Weights of a small transformer language model: width 224.
Each number is 500 + 25 x the weight over its row's rms, rounded and kept within 0 to 999. Layers, rows and columns count from 0. Numbers have three digits each. The size before them is the row's rms in percent of the matrix's.

# down: layer 2 MLP down (transposed), 576x224, rms 0.0367, rows 557-571, columns 168-223
# gate: layer 2 MLP gate, 576x224, rms 0.0434, rows 558-572, columns 168-223
# up: layer 2 MLP up, 576x224, rms 0.0408, rows 558-572, columns 168-223
down557 100:527492465507523508457484475495508479481496529463493470471515454503502484509496498484526476534548494511503534516541511465484510502509490520486483524413503493526538522535
gate558 128:478530549512544520484448516524486491477549523538505504527468504523499544508505528463433519490524524525480533504504519480453517474539475515483516464499538451512547466535
up558 100:463525499492500491509541521490513531536495536484476516503490470510516470540479470530532522484484546548483461494522487517532458470497519477497526502478535526481469485428
down558 109:518529496551500449502513520504488483499505487498534449520511487466465494485515529527535499513483498486524498537506511508478511552522472500490494518502538541462466520514
gate559 097:525497490537509474522542507485513488494491492508479497483520524429484482514498541538517510471479494453535498489531502469531513496483470494512476471500490492517535490520
up559 100:525524519519496526502502471502510476493509496488497463528462535557508526534516477457444517499515533521510470496520528554507466497472486526500508545501477486503538491446
down559 102:506447487541516572481538482467492488482523532485503486471527501520477528510510537522523515516479459419507482512518480514512517512499506472538526516495516477535502499496
gate560 092:495526462502480485519509508499494498490463507468536499518498488486485477471492508471506500555510514524461490476519496502522494503523553535506467511493474508507549495509
up560 096:497509496471493532485487530534433497541515501503505497519485539490500523518481461509485448497490508425481494480480482471532466531477493529526490494506490505489483497483
down560 093:454602533488493473521504489500474544498531525459517491497522475545468470492504504499508500467502484471486483497512489521485507468516503493505463515529477511482521456495
gate561 124:494507484491534494483491462470517472488538483505507541511516469512517499497463548550512514498514479468461511475521514474461469526514465527519484492505505485478476473455
up561 116:487506505523511540526572515524546485539455515492482480495520514483502514499474485506531479510476511523495525485525489530488508480515558486498493517502491486461463477456
down561 117:448531513531513494489515527497518500520497451481460510488502485485483469485487503541441535508493524456556482501510513459497477490521503517533434554484518496507506512489
gate562 104:508486443492521510544494489474504504478491536463484469482500484480500512462488488495502495486472502491469462485541491498504505499500480551430500546476469524500516516500
up562 102:540485451515541484541532500501492512474530544503497450501496495497514501491500476463507544459442513488492484500531490465467507504527502521487534485491527539529504509516
down562 102:473511468493521502505505522489469518532511459469511497495513475481502528513537514411488499477436477489445447480486523527500498484513497486492470519537486502526523448487
gate563 103:539519493461493514510518471477504483476488524501488484501513480475503498502487513485494470477511484506436481483527546539524513513521502511496507478486538498535533474517
up563 104:480487476468532468446490507534553516538489499504458502493510465482494477537491505505549486492536478475522550469468499551526503468495544498533523503498479474489497499544
down563 109:459445457536507465459475510560514525511544479497506506495512497467553510544528519473524524493504516494493488491541517480510452461518507508480473508487465481457515534483
gate564 099:504478523478541496476513531491476469461480514501525540512483444482484532459505461515491495469507506520500501543506497473453482468539479480472547501507450473508483502543
up564 095:552501484483524498534530485500492506524488494533483521498479532518508480457514451483489499480548550531448482534459507518483495528436503484529503499508518469478522489479
down564 099:491507477511526478491509492540536486485520493499543510511483520500495510509527558474513489530474541502471486471476485545520528489520460498524476515483514506516476504519
gate565 114:533532497495491510546520487512506525519534505537482482545511504544495531505530510464522482463519477500540500529493486494523522464512481474520494504495519484525498538500
up565 115:520483491486527482516505536479454491476502503507532510527508463509500474503487467511515465479478476521463486532497479469487515504518465494472518509485482501541477471454
down565 107:570519483496468493479521489492516473505468497506534517498503518470552539511475523505493509504491482462469557499501506481522518432457478494494512539463461483437495497494
gate566 088:490486522500467527518527517470483500511533521521499490518507510496471491486491474511511501510483500471514471482510466494474477494504495520507585461509521525509465511493
up566 086:473496560514501520508502524479461514554502476548506486501546495476542525472482508521482481491482514484501487495490461516502498532497522536501525473514491552520455496506
down566 078:491498477500525465501478449503507467519495525516491557515506477513516523499494484478447504514515472483500467495504494526503513514499458520487502548598486537526536472495
gate567 108:517531521486502475505544483521498508464552509495534474473499498519517468468560542516500519491500484528514525472494476485515490520544478472463469525509464491504503492520
up567 104:443513548564498546504507496485544467493463470505512529494484515486484529514480473490478499505501522476497500512460539503478484461459456500514538483525477504533498518476
down567 108:506473502465529499495498506465504523498476519512470521510512491493484517525482455484463479497518516521473475521483460488481556469485512531497504476483502526560595469510
gate568 099:539506472501498510511543473474537507501456514503527486481507425513503501498520456486519499557504504525473504493536511469510500489477503521492508502480484514491550516499
up568 092:483479575538457498488445530504505476536513490489489513490504474527458502475445506503474512505503468457507471545504483511468520514514470543478485485518533471509546528517
down568 098:483449540485501487470507513523498500463510522518544509497544499500486507502493476504520536493482518530504519502483493482465530503491516509498489467386507469456487517499
gate569 108:489478525499510480556495494506513455478512530524529500511474565494466486477570540524522537514490560507558489482491498505525511488530481536515493503511502461527477482533
up569 101:492526469487481534534528480545512499537500483541471527502459519514553488485511489502521503506560504494495500511487505474496449451472442533515431545503511527491504511480
down569 109:525493552564505492488497528515467475517479501498492509475515495524454495525516519497493486501472527494439441512519503484462487536508505483528489500505496523467512512537
gate570 112:474514509498496458497492492529476517496514484438503482499453474517491441498506487507493526461479494541517501473532488512480468509498546526490527537473522490473499527512
up570 106:551486517550498479503497530501468480511429487520532526509497517519469514486506520523511483492487487505517518534502536529529468537484506504471493471504514511504522457500
down570 096:492460456499457462530508484483494496487495484499509515482506488488518482498481502542536520466490461500516577450508481516528524499525527493498507518434465465492488484505
gate571 098:496478488512503481539545516540517518424502467509514513538528480439514485515486515505536500499476487491501489537516509460535541502534533506512546492486504543550539508529
up571 096:470480505531489483562494516498517455503508546490460501526510540504518500514450509479530483495510515474504481551467491553505487480547493511501502483494469508512513491521
down571 102:513444477473520497566478482489509480494507521428503464490492524486549517505456479509491463477473484484478485540479485495496491533515523504570454483455505473488491500511
gate572 117:434536509512503503533496541502497456458491494466506515524511529498485483491510514494505477478508485509505489503477508474478557531514526499474485516485517471462492496486
up572 105:504486508541450506490486515517471478527520480551511528513520519549472480472553495496463531506497529504500490548478505520480518510484506479504532482509467489507524553483